Weights of a small GPT-style language model, trained from scratch on English Wikipedia: width 128, untied embeddings.
Each number is 200 + 30 x the weight over its row's rms, rounded and kept within 0 to 999. Layers, rows and columns count from 0. The size before them is the row's rms in percent of the matrix's.

# layer 5 attention key, 128x128, rms 0.189, rows 95-127, columns 0-63
119,182,174,223,141,187,213,164,177,172,220,220,208,240,149,197,128,215,187,201,212,210,243,200,204,176,219,176,198,221,162,202,193,163,202,213,196,283,178,199,181,183,232,195,212,218,231,164,223,192,209,187,194,166,270,243,234,240,216,256,180,206,189,155,218
073,176,220,213,208,217,244,252,223,204,166,208,239,240,244,244,187,234,169,203,204,176,191,198,161,182,194,205,169,214,213,155,195,217,173,171,170,194,195,172,124,176,161,200,245,188,194,211,168,172,209,174,207,226,182,105,244,188,202,168,173,219,211,126,225
083,188,195,197,190,168,139,206,172,211,257,180,177,205,168,251,200,192,263,207,181,238,165,181,178,224,203,205,212,160,237,226,224,205,205,233,179,207,188,191,196,141,190,225,163,224,196,233,237,253,214,197,170,168,233,232,150,134,210,206,228,253,128,201,225
091,212,182,251,248,196,240,238,187,223,225,174,169,202,173,172,210,158,225,205,186,151,193,208,184,255,192,209,186,205,240,167,228,153,248,226,220,200,171,197,198,191,186,177,199,197,162,276,258,188,208,160,231,190,199,219,193,208,190,192,202,178,174,213,205
085,199,205,200,198,221,229,183,242,214,229,215,172,249,211,201,227,159,204,228,166,197,155,227,210,205,223,243,191,183,234,124,248,227,234,220,207,190,212,221,194,187,151,207,209,237,201,181,217,209,208,194,202,209,177,143,190,164,149,231,211,203,162,225,188
095,252,207,226,210,201,216,201,198,226,269,176,215,186,169,220,250,160,222,222,242,160,219,195,179,214,201,187,194,197,271,238,188,182,217,232,153,210,176,200,226,181,184,181,193,226,165,270,185,142,205,198,231,198,226,204,154,162,148,210,229,209,162,177,209
085,186,239,189,211,196,177,220,183,142,198,222,201,177,257,218,151,267,173,174,276,195,214,258,150,165,208,184,179,196,203,196,204,224,180,174,175,170,212,209,179,226,245,227,190,222,209,216,227,179,149,211,198,171,169,214,240,237,221,190,155,214,252,139,245
105,245,227,193,177,247,167,177,172,167,118,219,228,196,192,172,174,237,147,192,236,242,241,180,244,125,145,203,209,247,170,218,192,200,216,173,188,215,154,206,182,196,231,149,203,152,202,166,175,218,203,224,210,248,169,218,207,246,253,214,217,184,218,200,177
087,205,237,200,194,200,227,208,217,247,221,180,218,242,183,228,216,216,164,214,185,166,136,204,158,191,211,222,194,210,212,165,176,204,178,226,223,222,210,184,189,127,211,187,180,194,195,201,202,170,213,186,170,213,188,153,177,181,197,165,182,240,174,158,191
086,240,173,230,172,212,157,236,212,221,143,174,129,208,233,202,221,164,187,257,174,169,179,192,237,205,256,198,235,226,216,206,189,199,207,223,225,129,158,168,211,101,137,179,179,206,216,164,191,211,225,160,216,192,207,148,205,174,152,186,214,193,183,228,202
093,139,215,156,191,137,214,171,258,221,176,219,190,166,211,223,137,177,172,183,224,181,217,201,219,189,203,190,191,199,169,198,182,232,235,193,173,223,160,180,252,246,198,193,162,239,220,168,229,238,212,215,233,188,243,158,240,209,209,188,147,186,250,203,216
098,199,181,254,194,227,177,245,225,221,196,144,234,211,227,229,235,192,167,184,225,183,244,193,188,226,255,167,234,239,222,174,299,213,187,224,237,178,211,160,155,169,164,192,207,215,200,191,229,171,234,191,194,222,196,156,115,199,187,224,215,209,206,142,230
100,224,169,118,181,195,222,198,213,200,231,244,202,219,194,194,196,193,197,196,222,249,218,199,138,208,229,251,187,153,190,220,202,158,181,189,194,170,237,180,181,237,221,178,205,248,182,171,181,204,222,213,218,186,205,153,170,153,170,229,204,165,201,258,210
097,184,222,209,208,156,163,173,157,162,162,230,195,186,196,211,217,196,181,140,194,223,178,197,165,194,149,195,136,183,215,189,161,145,197,204,204,155,204,195,191,216,203,262,224,223,204,157,136,189,212,231,225,184,160,178,213,237,213,216,171,183,201,229,187
098,160,167,180,209,220,198,174,166,192,221,132,203,241,177,227,253,224,191,238,190,216,175,185,198,220,171,208,149,216,184,142,166,179,230,179,217,221,193,231,258,189,131,189,223,211,155,261,220,240,162,220,227,251,214,169,208,176,185,154,220,227,222,176,202
095,202,214,282,238,158,209,157,234,207,181,221,213,184,138,162,267,143,183,212,160,198,157,168,185,193,221,176,135,209,208,228,207,189,177,206,203,211,187,179,203,170,152,182,167,185,218,225,242,145,226,186,237,211,193,196,167,184,163,219,203,207,219,225,207
116,224,162,278,228,192,224,195,181,188,199,201,194,165,160,162,178,220,234,206,222,205,194,191,202,207,200,211,175,155,206,144,196,203,217,246,197,214,184,182,170,202,162,160,223,254,234,194,202,244,204,173,186,231,208,244,218,192,204,149,189,225,191,186,241
129,175,198,148,192,241,187,189,191,182,239,188,168,205,211,193,213,269,174,180,219,233,179,182,182,228,175,214,220,219,216,257,222,170,180,189,221,242,247,175,160,176,256,235,181,189,194,188,183,173,202,194,215,196,228,235,140,137,192,284,161,198,191,207,188
105,187,219,246,248,257,192,227,183,205,212,214,264,222,206,230,240,191,200,144,194,171,172,229,226,179,250,173,235,210,216,220,145,221,207,231,198,236,212,261,242,189,206,167,130,196,230,233,181,180,183,179,127,235,175,206,200,144,207,217,208,208,203,137,156
101,227,184,169,212,259,200,177,250,170,216,212,221,192,200,191,205,228,184,218,206,229,232,212,258,177,153,210,199,244,174,198,156,187,164,197,137,210,146,232,187,228,212,240,204,215,201,164,205,165,184,181,185,178,196,240,273,236,228,205,195,195,199,191,217
109,191,210,189,165,168,172,226,233,259,229,239,164,178,218,184,186,192,197,205,204,188,189,191,174,146,185,210,191,201,242,174,205,187,150,250,136,213,212,183,233,151,164,168,183,184,205,217,237,198,190,218,222,182,157,274,169,211,172,182,182,208,250,257,202
114,193,224,191,189,223,192,233,186,216,235,178,202,191,279,230,196,203,216,162,148,216,223,160,182,173,202,209,216,185,224,190,254,164,195,150,180,169,187,190,167,157,186,212,181,166,200,222,169,160,226,267,256,169,192,154,194,195,180,173,182,174,242,195,201
111,220,205,226,247,240,172,213,189,200,191,206,178,226,203,259,194,173,219,195,151,222,210,191,201,228,212,200,225,206,169,205,174,196,221,210,203,207,280,242,236,193,123,210,211,216,230,214,249,211,231,217,192,200,234,221,156,199,251,209,189,194,242,247,246
100,227,179,192,204,174,176,202,147,203,151,167,218,186,224,163,237,214,164,224,241,256,188,220,205,185,142,218,154,243,187,199,156,211,209,203,179,234,205,174,224,154,191,220,235,183,224,171,210,184,239,162,221,198,187,201,215,197,247,188,187,252,190,204,224
109,193,190,227,207,180,206,210,212,212,283,169,184,170,215,205,217,195,244,234,159,244,185,209,179,180,154,192,198,150,212,146,199,183,178,186,211,168,207,176,178,201,247,163,215,234,138,261,223,242,203,191,204,146,168,176,193,196,177,194,209,175,208,179,196
116,219,221,182,226,167,213,184,227,216,183,287,212,188,142,220,210,218,203,182,145,174,175,181,222,133,189,193,208,190,255,218,175,186,221,206,186,208,205,219,162,171,244,222,191,223,234,167,133,168,236,185,207,202,182,153,253,216,226,168,187,171,236,225,202
120,223,218,250,187,121,125,184,189,242,200,192,184,189,200,234,190,170,230,155,217,217,221,189,178,256,184,260,161,174,207,218,243,180,186,235,166,234,217,135,196,169,216,228,188,223,175,156,182,151,205,263,207,208,164,259,200,193,208,269,171,209,179,187,215
115,193,220,196,246,257,192,204,195,192,165,151,255,220,256,242,197,225,236,225,198,155,192,223,196,189,170,211,223,214,184,166,178,163,171,230,183,230,184,204,228,213,176,145,205,173,179,232,217,204,202,226,160,189,167,170,220,204,219,220,226,215,176,178,168
120,187,140,188,239,260,148,136,198,209,236,145,131,184,212,212,198,199,258,252,221,143,203,242,255,197,177,218,231,173,179,185,221,179,212,206,216,253,201,233,170,210,216,177,176,222,171,248,205,185,164,213,203,173,169,197,189,220,214,194,207,186,214,215,174
106,236,128,173,234,216,253,218,150,227,212,251,210,232,208,203,167,223,194,215,204,148,202,147,119,149,184,195,199,175,197,203,232,205,166,241,194,176,241,235,191,210,213,214,265,185,154,193,202,201,171,157,221,186,155,202,191,215,202,180,154,179,242,158,219
099,202,223,207,213,258,230,189,180,204,234,208,240,201,202,230,228,271,207,208,162,195,171,142,234,133,169,159,209,144,216,225,165,207,200,208,246,162,211,218,219,258,216,210,171,181,188,264,207,183,197,245,210,222,207,207,189,178,229,183,206,258,155,208,165
132,247,174,190,190,195,167,208,209,212,172,225,148,193,239,248,238,174,169,201,221,187,201,147,256,119,208,155,189,164,196,180,195,227,248,150,221,175,305,216,171,178,219,214,240,234,199,209,179,196,168,176,211,209,208,195,173,242,194,222,196,175,178,224,191
119,186,171,163,183,126,209,222,198,194,198,177,130,233,189,168,209,206,225,251,222,136,224,177,173,202,215,197,167,207,178,250,218,197,226,232,192,193,159,240,215,173,180,200,196,252,210,189,264,122,257,189,144,169,185,203,173,234,204,219,231,164,203,156,182
# layer 5 attention query, 128x128, rms 0.209, rows 96-127, columns 0-63
061,196,217,220,217,153,209,250,221,269,191,203,182,220,195,206,204,216,212,248,194,209,194,182,194,164,240,208,188,236,225,176,226,194,179,219,165,237,166,241,189,186,248,189,224,219,157,176,213,125,169,256,173,150,199,247,257,238,192,232,189,216,187,202,181
066,185,202,199,251,265,192,240,214,204,209,202,209,233,166,221,214,172,165,240,159,214,168,176,214,204,237,215,256,194,187,105,212,229,191,221,199,179,181,202,206,161,143,198,201,197,198,242,240,175,164,158,206,193,230,237,217,189,204,248,183,233,225,178,181
085,167,233,149,215,222,179,208,254,214,190,203,211,226,221,183,136,201,207,223,151,180,207,204,210,194,245,277,236,229,199,173,238,190,187,203,211,210,206,210,153,171,197,191,201,204,187,140,194,196,255,213,189,224,212,157,245,196,176,193,223,226,192,188,207
079,246,135,174,231,241,249,171,210,206,229,171,196,150,211,173,194,223,168,207,197,207,229,164,196,179,192,206,241,116,247,181,224,201,228,218,224,196,168,182,181,191,230,177,174,186,163,157,211,236,191,166,194,202,207,196,230,139,231,171,180,233,230,173,262
089,166,177,154,226,260,194,215,188,197,235,196,201,271,192,206,172,213,202,214,199,177,185,226,222,218,223,219,198,180,225,166,180,196,193,232,201,213,166,224,140,175,167,183,208,259,216,143,224,188,224,217,186,232,238,232,241,215,137,218,229,204,227,178,215
094,198,248,233,188,203,207,236,145,225,181,187,256,192,241,180,162,208,206,212,202,201,232,225,223,220,220,187,163,212,180,169,146,154,227,211,196,232,221,210,240,260,186,186,199,244,168,170,181,189,182,224,262,177,202,193,179,161,187,187,195,197,206,199,155
096,228,201,191,215,263,253,183,232,222,155,153,214,194,191,216,172,231,201,189,235,160,167,177,211,271,164,224,174,213,142,231,186,207,247,170,170,222,239,196,220,204,189,211,214,164,216,211,162,242,172,248,259,192,158,185,209,189,224,156,206,217,145,225,222
085,201,201,255,216,115,213,214,205,188,234,197,214,232,209,168,140,184,172,244,191,225,172,247,224,224,194,173,240,186,167,172,235,188,166,217,228,160,192,205,173,229,202,229,126,217,217,169,188,199,177,200,200,175,256,234,224,246,187,241,157,177,190,203,226
091,227,183,186,204,134,216,203,176,216,216,151,163,160,183,211,234,205,180,175,217,173,253,215,217,143,217,186,217,164,256,168,199,222,170,224,218,195,196,203,230,186,197,256,201,193,236,219,192,228,230,166,203,168,221,160,164,204,189,236,231,170,188,183,223
082,195,178,178,206,250,210,259,165,186,154,216,234,179,211,217,163,280,201,216,189,197,211,178,272,193,160,269,210,175,188,196,198,235,197,180,234,232,198,206,174,199,221,212,202,185,197,213,194,193,212,197,235,198,158,198,166,178,220,194,146,175,204,182,172
086,216,188,186,176,160,209,166,208,201,191,165,159,146,244,252,208,224,196,185,216,199,207,244,212,175,236,198,195,164,255,207,162,229,175,223,195,191,205,172,178,185,284,203,173,244,218,170,162,170,220,177,173,226,193,195,185,186,244,203,163,211,142,195,217
101,201,210,182,251,169,204,223,253,215,194,222,195,179,201,182,241,242,204,168,202,240,214,227,174,194,235,192,156,143,199,198,217,201,211,152,186,169,177,209,175,157,157,179,187,193,132,218,172,203,219,240,183,191,165,160,293,214,201,243,172,167,282,251,227
094,214,140,167,258,287,166,221,224,236,185,224,227,211,217,181,179,219,185,189,194,221,197,278,217,210,152,187,242,188,174,209,194,226,194,174,211,173,140,212,135,153,186,202,200,214,131,198,202,196,221,182,186,187,143,190,243,159,181,205,233,207,206,148,206
093,191,232,170,175,168,180,266,177,224,188,182,182,219,229,149,201,176,191,118,217,237,259,249,183,210,226,162,214,273,197,258,216,187,141,200,187,240,230,263,228,182,214,233,219,183,150,204,198,197,189,151,183,189,190,207,191,187,179,217,199,249,191,178,178
093,165,197,234,248,152,206,149,194,177,197,205,160,168,159,170,188,177,229,214,186,173,205,170,152,172,187,207,177,172,239,242,210,155,234,226,236,197,242,247,198,215,204,155,180,230,254,177,187,223,149,133,188,237,185,163,245,232,186,197,193,243,166,169,209
094,211,230,222,227,174,174,185,242,204,168,221,232,160,199,201,204,215,234,228,210,198,185,185,207,163,265,154,219,132,206,201,174,194,183,236,191,175,231,180,223,200,202,254,153,256,232,220,168,209,242,204,162,183,208,205,207,185,269,213,241,194,189,171,224
093,196,192,284,214,205,214,231,210,164,179,147,240,154,174,189,161,174,181,169,165,207,184,184,244,193,203,222,221,233,202,141,185,185,276,165,189,188,186,227,137,175,192,184,193,200,208,222,248,221,226,222,160,201,183,233,259,211,243,195,225,236,221,198,177
097,154,213,225,201,191,167,169,266,184,262,183,188,162,205,213,192,177,245,216,229,179,195,214,196,229,200,207,185,216,213,180,193,220,223,221,211,225,192,214,213,191,176,220,254,208,196,105,196,196,216,206,201,176,232,223,231,250,108,229,192,168,154,168,155
100,194,171,219,196,184,205,165,138,172,194,167,162,159,125,192,217,201,219,206,179,151,181,153,204,172,170,200,183,186,230,196,200,191,204,201,173,242,197,182,172,142,241,164,168,198,222,151,155,215,204,189,176,233,265,158,246,246,209,197,252,190,209,187,234
107,241,268,204,181,230,206,244,184,242,200,190,219,190,205,222,165,184,238,123,166,219,199,172,223,198,209,203,206,200,164,204,168,192,194,160,239,198,191,221,239,201,225,217,263,244,199,247,190,167,182,240,213,187,212,184,147,188,178,210,198,233,218,198,184
122,216,172,204,223,235,234,163,158,150,186,216,229,202,205,229,210,180,232,257,204,205,225,152,227,237,191,167,190,228,216,226,142,163,196,178,139,220,221,196,185,219,220,168,191,186,183,164,161,198,169,198,206,201,136,191,253,225,248,190,182,158,219,216,243
102,196,207,210,212,208,150,162,209,193,198,205,242,242,225,155,236,189,165,197,222,178,205,176,195,198,180,128,150,229,217,197,251,169,211,226,160,179,174,188,216,238,208,214,215,243,159,176,194,204,207,251,171,199,164,182,262,247,254,128,202,156,217,166,216
111,147,236,201,210,243,174,217,198,188,236,232,202,190,246,179,238,225,207,212,209,240,237,172,255,262,231,210,234,192,214,240,206,180,164,243,233,164,183,207,171,199,164,179,232,194,175,205,188,230,251,178,221,200,184,181,207,243,250,200,189,211,220,174,211
111,186,221,177,221,242,167,177,230,167,237,236,268,200,233,237,212,207,235,222,194,134,181,181,192,189,223,171,206,165,133,169,207,224,187,166,211,190,228,173,197,147,194,250,234,239,249,241,189,216,195,168,201,199,198,161,197,195,244,202,169,158,169,174,203
126,184,158,176,233,174,246,166,234,223,196,150,181,197,179,207,212,203,188,199,230,174,195,191,169,219,201,195,215,140,200,183,262,205,164,191,259,195,156,227,201,188,180,147,247,181,188,170,206,213,192,263,161,219,218,221,184,148,221,204,196,250,177,197,231
105,231,176,145,180,260,216,182,166,156,215,203,255,207,196,218,218,220,183,238,215,170,174,226,215,206,175,189,201,154,190,174,179,210,211,173,201,204,179,183,183,204,220,248,210,235,179,201,273,189,228,190,212,188,177,172,227,214,238,154,189,135,240,168,153
115,171,187,206,175,189,171,222,187,175,220,256,196,231,222,191,210,193,256,178,223,183,177,172,203,226,217,257,238,240,181,205,147,224,243,217,181,207,163,210,194,230,157,217,205,234,182,255,172,255,237,204,254,206,226,206,115,207,176,246,167,247,208,196,240
087,280,214,176,178,182,197,198,221,184,249,218,179,212,190,170,149,194,181,163,213,254,178,219,196,214,188,245,173,173,240,223,160,174,212,155,177,194,225,199,167,190,213,200,153,157,229,250,228,208,232,203,198,153,155,178,212,198,219,192,178,188,185,157,230
103,188,208,187,151,203,265,123,218,226,193,180,155,179,214,167,141,203,144,140,200,210,203,204,244,233,169,222,237,160,195,186,212,238,194,177,191,162,190,183,201,221,158,214,213,179,210,168,169,169,191,209,185,161,208,174,211,167,165,149,214,222,236,209,188
106,199,216,186,216,228,203,242,158,211,209,215,187,257,208,184,247,230,202,194,216,164,163,198,208,172,217,223,235,242,223,241,245,256,190,179,182,215,201,192,167,175,227,197,186,217,230,251,203,205,169,187,161,254,190,215,190,183,194,249,249,173,170,221,160
127,177,193,172,211,182,155,235,152,192,185,206,244,167,178,200,199,211,220,208,212,177,173,212,141,207,188,299,211,174,211,211,180,215,199,173,205,214,237,184,200,192,196,218,190,191,249,217,251,200,223,207,246,198,156,191,197,223,222,200,232,215,214,180,187
111,239,214,177,210,213,159,243,213,207,183,223,220,153,221,231,245,242,186,232,205,193,183,214,196,206,197,111,239,176,223,221,173,231,208,182,219,163,193,175,256,209,183,239,222,176,174,286,194,214,267,205,235,231,194,194,202,190,221,159,223,158,200,241,207
# layer 5 attention value, 128x128, rms 0.169, rows 64-85, columns 0-63
095,196,176,173,188,209,220,120,220,211,175,236,183,177,159,192,176,228,224,242,223,157,209,158,174,184,230,237,232,151,207,216,205,214,256,189,221,192,173,217,213,215,265,193,225,225,216,244,202,223,240,222,156,233,239,226,211,183,188,242,170,208,226,219,205
087,239,189,196,213,160,211,173,237,232,199,193,255,188,210,210,180,164,190,184,155,211,164,206,259,244,213,178,171,196,248,236,229,188,209,235,230,235,181,194,188,241,248,142,258,210,217,176,222,223,210,234,206,192,185,220,222,219,213,221,236,202,187,247,197
099,188,159,210,171,240,256,162,220,120,165,182,202,181,203,228,136,234,272,226,200,231,243,220,232,257,171,182,188,182,205,202,198,145,227,180,204,178,215,210,200,197,168,233,219,215,246,155,160,214,182,221,247,214,206,177,251,234,209,223,209,217,168,192,207
096,218,191,201,201,221,215,228,164,222,190,211,203,208,203,206,177,190,215,223,170,171,128,173,212,232,198,137,188,138,244,210,194,216,173,274,164,231,208,185,234,196,163,223,219,185,256,242,178,192,124,255,203,217,162,233,190,184,182,211,149,214,192,210,186
103,118,183,210,223,154,202,141,179,235,193,238,203,148,222,197,154,172,205,214,165,227,203,183,191,170,219,220,153,211,245,196,161,149,197,158,173,175,199,256,108,215,203,264,220,213,245,211,190,176,234,203,210,232,217,242,249,166,185,201,190,143,216,209,245
089,259,203,217,148,218,139,178,190,158,223,231,217,247,205,205,193,193,193,221,168,201,178,234,189,171,223,186,248,235,204,206,172,147,204,163,196,200,210,248,207,217,169,192,150,178,189,194,183,231,173,212,211,188,181,158,193,244,210,208,185,214,208,180,206
099,167,222,209,215,276,113,195,172,175,166,204,206,193,178,263,250,198,169,102,173,220,204,230,246,184,161,212,259,224,223,227,213,179,164,218,216,220,218,193,140,237,190,192,233,159,212,182,147,155,183,171,172,179,199,215,186,224,210,213,213,223,200,209,173
091,247,210,129,212,253,137,224,185,181,200,173,196,239,196,190,189,221,245,215,149,177,230,228,229,190,203,198,251,203,181,167,244,212,214,268,219,207,187,152,182,194,190,201,158,235,257,150,219,224,209,145,188,230,202,256,206,221,187,200,208,190,137,235,173
090,200,160,219,209,271,169,218,195,240,179,216,236,175,183,138,175,277,251,214,169,184,170,209,218,202,204,185,221,237,223,176,180,194,181,205,214,203,201,230,172,204,193,227,158,205,161,193,217,208,239,227,132,211,210,196,235,182,229,197,219,131,242,236,192
100,188,191,203,189,241,178,171,188,188,216,197,208,171,195,180,207,163,168,172,169,265,196,201,218,209,190,196,203,153,217,160,216,205,228,217,222,189,218,220,190,155,259,261,177,202,201,195,189,109,215,244,206,179,181,247,244,236,156,169,182,185,212,153,195
097,192,226,154,175,231,182,199,199,203,184,176,193,195,215,202,229,191,214,241,199,210,161,191,233,154,197,199,210,245,210,150,170,126,201,198,206,197,204,177,231,184,156,203,225,224,225,171,190,195,192,249,207,222,183,174,251,252,193,245,234,172,187,198,212
092,154,226,213,252,154,213,223,281,157,197,209,202,221,204,173,196,199,180,180,162,189,151,179,188,196,225,211,216,173,212,221,167,226,191,222,192,209,185,163,182,190,190,183,239,201,207,195,217,213,218,200,185,217,230,214,130,158,212,254,184,237,217,189,210
092,187,227,241,188,214,236,221,194,217,187,208,203,162,207,174,221,226,212,217,213,250,221,181,233,172,200,180,162,253,272,209,199,184,212,183,169,214,191,229,199,199,261,225,211,225,209,235,254,230,211,212,248,178,191,160,283,197,170,188,183,124,183,194,217
095,179,170,252,170,228,209,206,157,241,146,182,241,221,215,185,209,220,225,195,221,205,193,228,244,178,213,180,190,193,182,214,196,191,166,185,179,195,255,172,163,176,163,225,209,244,207,212,187,211,189,227,221,228,225,178,272,240,221,163,217,200,202,180,199
095,178,190,209,208,274,194,199,127,231,205,209,240,149,211,190,189,158,227,236,164,195,194,216,158,206,130,214,191,230,245,172,229,199,201,196,212,143,189,176,205,158,222,220,193,154,222,216,275,210,219,221,222,243,200,182,258,203,201,190,226,234,206,223,191
084,225,221,229,262,223,263,185,192,180,208,196,206,226,171,186,183,199,159,188,219,197,162,202,187,219,159,225,206,163,178,182,160,187,190,216,234,234,218,193,212,218,154,206,200,223,175,172,257,174,225,105,169,218,200,242,191,247,213,251,219,229,188,208,194
086,153,174,205,231,159,221,217,236,250,171,203,169,163,251,190,161,205,179,143,154,230,147,226,218,242,207,212,204,166,156,228,197,147,199,252,183,180,199,213,251,195,228,128,202,205,217,209,174,178,184,197,225,211,196,278,224,171,172,181,183,180,192,130,246
085,205,187,191,241,190,198,141,190,175,179,194,203,161,245,219,245,204,187,194,230,256,161,236,228,194,163,205,126,156,199,211,204,188,163,253,217,156,228,150,186,227,196,187,225,232,187,124,221,159,199,186,229,165,167,206,216,164,155,223,216,250,214,235,199
094,207,160,167,164,190,210,212,153,217,219,214,246,215,186,163,215,196,154,179,144,246,213,178,178,225,260,202,145,231,182,150,185,204,179,201,191,282,203,208,213,221,234,237,184,189,180,220,218,219,230,196,215,218,217,144,175,161,181,282,231,223,224,245,148
086,235,207,217,215,198,248,164,212,221,174,186,192,201,200,183,167,192,192,165,203,220,269,232,250,204,239,235,163,193,171,200,227,231,152,193,210,220,240,182,170,198,200,171,228,194,225,225,216,202,213,179,232,205,230,189,218,204,198,161,253,199,180,161,189
101,208,129,166,150,181,182,192,214,172,192,191,156,180,252,207,201,244,210,218,189,113,232,220,241,220,206,231,203,212,170,140,200,179,162,171,204,199,214,219,203,197,186,195,168,162,181,278,202,231,205,189,206,227,224,204,245,195,212,228,202,216,222,191,193
085,182,163,192,239,153,221,217,193,132,221,203,146,150,196,229,214,162,161,227,206,210,198,215,143,223,178,226,180,181,204,209,184,227,220,194,173,189,209,182,185,221,171,198,177,226,188,174,147,127,186,193,233,205,174,191,149,226,202,193,172,215,183,154,200
# layer 5 attention output (transposed), 128x128, rms 0.314, rows 64-85, columns 0-63
103,170,257,218,172,211,243,180,185,164,165,196,192,242,202,261,236,195,217,244,233,212,226,182,234,172,271,243,180,219,212,220,244,178,211,241,173,190,204,181,198,166,243,239,218,184,222,205,149,204,169,186,248,141,257,204,194,189,209,245,225,182,186,188,171
084,215,252,197,191,195,203,226,220,179,159,191,234,229,218,235,186,195,233,173,201,170,237,154,153,249,172,230,176,210,211,201,182,188,250,241,186,176,190,201,220,214,166,269,170,222,220,209,157,159,230,187,256,199,195,185,192,232,186,197,247,173,171,182,188
091,172,188,198,198,151,271,201,176,174,235,186,157,126,209,213,191,217,208,191,233,201,198,197,232,161,183,160,175,227,225,165,151,161,190,215,195,217,216,284,198,203,301,197,203,196,208,169,225,189,220,189,189,216,219,246,230,228,193,191,205,214,221,177,207
085,221,217,150,189,231,148,192,198,255,173,131,177,186,169,193,138,236,209,236,183,263,191,202,211,205,233,192,162,196,223,222,177,187,189,208,229,197,210,190,218,217,162,225,222,149,217,203,219,202,249,202,267,226,157,183,238,232,206,225,198,160,192,225,177
091,172,212,223,248,216,210,163,143,139,199,189,231,215,207,228,203,165,210,182,195,185,243,161,250,175,224,257,198,239,233,228,173,254,166,252,216,175,177,169,246,218,267,220,189,192,220,228,159,197,205,221,197,183,188,224,133,214,226,218,227,256,157,222,200
080,224,213,179,206,179,189,217,222,210,262,203,249,223,199,249,200,179,213,200,132,178,191,206,232,187,240,166,204,191,205,198,170,201,169,197,195,207,209,216,206,227,195,150,160,182,213,250,228,193,175,179,177,254,234,153,241,222,251,254,171,170,238,198,178
096,205,247,224,189,284,197,226,220,261,181,209,210,196,205,191,196,192,228,242,157,191,113,168,177,222,216,199,219,181,289,172,147,191,187,202,233,224,161,213,162,184,197,183,206,175,158,217,193,226,207,206,209,238,215,223,189,174,171,218,187,259,202,240,251
093,181,217,237,262,268,184,186,278,248,217,198,191,163,226,202,142,215,219,174,186,216,160,218,201,250,173,187,173,228,210,149,189,188,238,223,209,184,207,246,164,163,124,177,205,236,116,211,232,183,261,226,246,218,216,201,235,203,166,237,238,210,245,138,200
094,183,139,293,231,266,170,157,206,174,162,207,250,149,158,198,220,153,212,241,224,231,226,216,236,185,188,248,209,228,236,184,197,212,212,235,230,225,201,205,166,195,205,214,203,196,204,226,182,188,183,180,246,223,145,195,225,254,196,218,274,214,189,246,198
094,181,197,221,269,222,227,168,200,199,235,224,218,197,201,193,135,212,222,237,178,159,183,211,178,185,144,242,162,226,230,197,152,196,217,250,167,178,188,203,189,217,201,190,224,187,168,193,208,222,223,241,161,241,206,220,222,235,210,179,229,183,199,226,216
090,246,181,219,201,210,176,210,227,192,142,204,163,205,179,194,226,233,195,173,203,193,162,211,236,168,170,178,229,196,226,189,136,205,182,204,266,158,223,158,174,173,223,218,156,165,225,176,191,236,228,206,175,156,210,180,265,184,226,217,231,151,197,161,205
084,206,241,179,216,136,226,219,204,203,177,187,217,211,157,244,225,158,195,241,211,150,182,212,151,230,228,200,180,178,210,162,217,211,207,223,232,191,189,155,205,227,176,253,193,194,204,209,150,148,190,219,253,194,202,178,186,247,178,164,193,174,198,249,223
085,183,206,232,200,300,220,198,180,165,166,254,220,188,269,169,180,181,204,178,206,157,191,211,248,172,191,154,269,224,163,190,132,174,195,192,219,183,182,210,161,202,181,247,179,246,235,176,177,222,207,176,198,163,162,182,148,193,194,232,227,199,181,188,221
087,257,160,232,212,218,231,202,197,139,239,178,221,140,219,130,220,180,186,185,211,227,208,232,230,151,144,177,172,241,180,216,145,197,210,180,202,174,180,171,224,254,203,208,215,153,187,162,232,255,199,188,203,194,175,200,184,246,238,201,216,187,196,175,217
091,217,180,239,220,273,191,181,234,179,170,208,254,157,214,131,174,194,172,202,213,216,170,224,224,249,205,176,197,263,219,205,184,162,173,219,166,192,179,218,204,202,247,208,179,181,191,208,205,221,202,165,208,222,182,184,222,195,251,200,242,254,191,185,202
079,144,201,222,180,182,143,192,237,232,238,202,180,200,192,189,251,190,187,199,187,231,193,215,156,223,210,171,200,207,133,176,193,224,186,236,199,166,209,206,193,171,176,179,209,196,186,214,216,275,164,225,207,182,189,179,237,155,168,181,232,194,246,230,145
088,197,268,148,237,141,227,213,203,176,168,189,162,186,241,160,168,235,171,255,205,173,210,199,177,214,211,148,172,144,171,271,201,205,237,217,188,196,217,125,187,262,197,193,207,207,206,186,159,161,258,270,194,185,189,198,237,219,232,225,218,217,168,187,185
081,192,247,201,201,248,172,212,243,206,209,153,176,247,236,143,152,221,185,211,211,150,177,212,181,223,250,170,228,240,182,150,210,172,194,195,206,180,189,178,222,192,162,189,217,173,223,159,223,192,208,217,200,225,173,224,201,222,169,174,258,210,210,169,193
086,246,187,228,260,212,196,186,184,198,185,227,233,209,234,202,162,178,229,216,196,247,187,174,199,192,205,213,246,229,180,191,233,246,200,194,195,164,225,174,200,207,206,171,273,199,230,188,244,193,201,153,254,187,176,171,212,220,222,158,215,196,213,149,189
086,246,191,148,176,208,215,213,199,176,198,186,222,252,185,169,171,210,191,206,196,189,266,194,217,176,228,199,189,274,209,235,162,201,187,199,204,178,247,237,215,190,199,205,149,173,182,242,214,240,204,198,182,221,207,186,159,180,174,155,189,201,262,214,203
091,210,193,212,218,187,169,195,236,177,161,189,186,169,168,255,220,243,213,183,218,236,203,207,253,182,188,183,196,191,210,245,200,189,208,192,182,236,183,221,191,227,248,197,122,230,209,171,245,150,181,178,149,171,172,202,257,191,215,183,182,189,194,186,210
087,149,199,187,195,182,139,182,178,251,242,225,210,235,181,213,172,194,240,151,187,224,181,192,178,273,161,205,225,150,182,167,227,193,171,284,130,227,178,208,213,176,184,213,228,162,232,210,205,212,204,205,188,150,201,240,152,150,196,203,193,196,177,230,240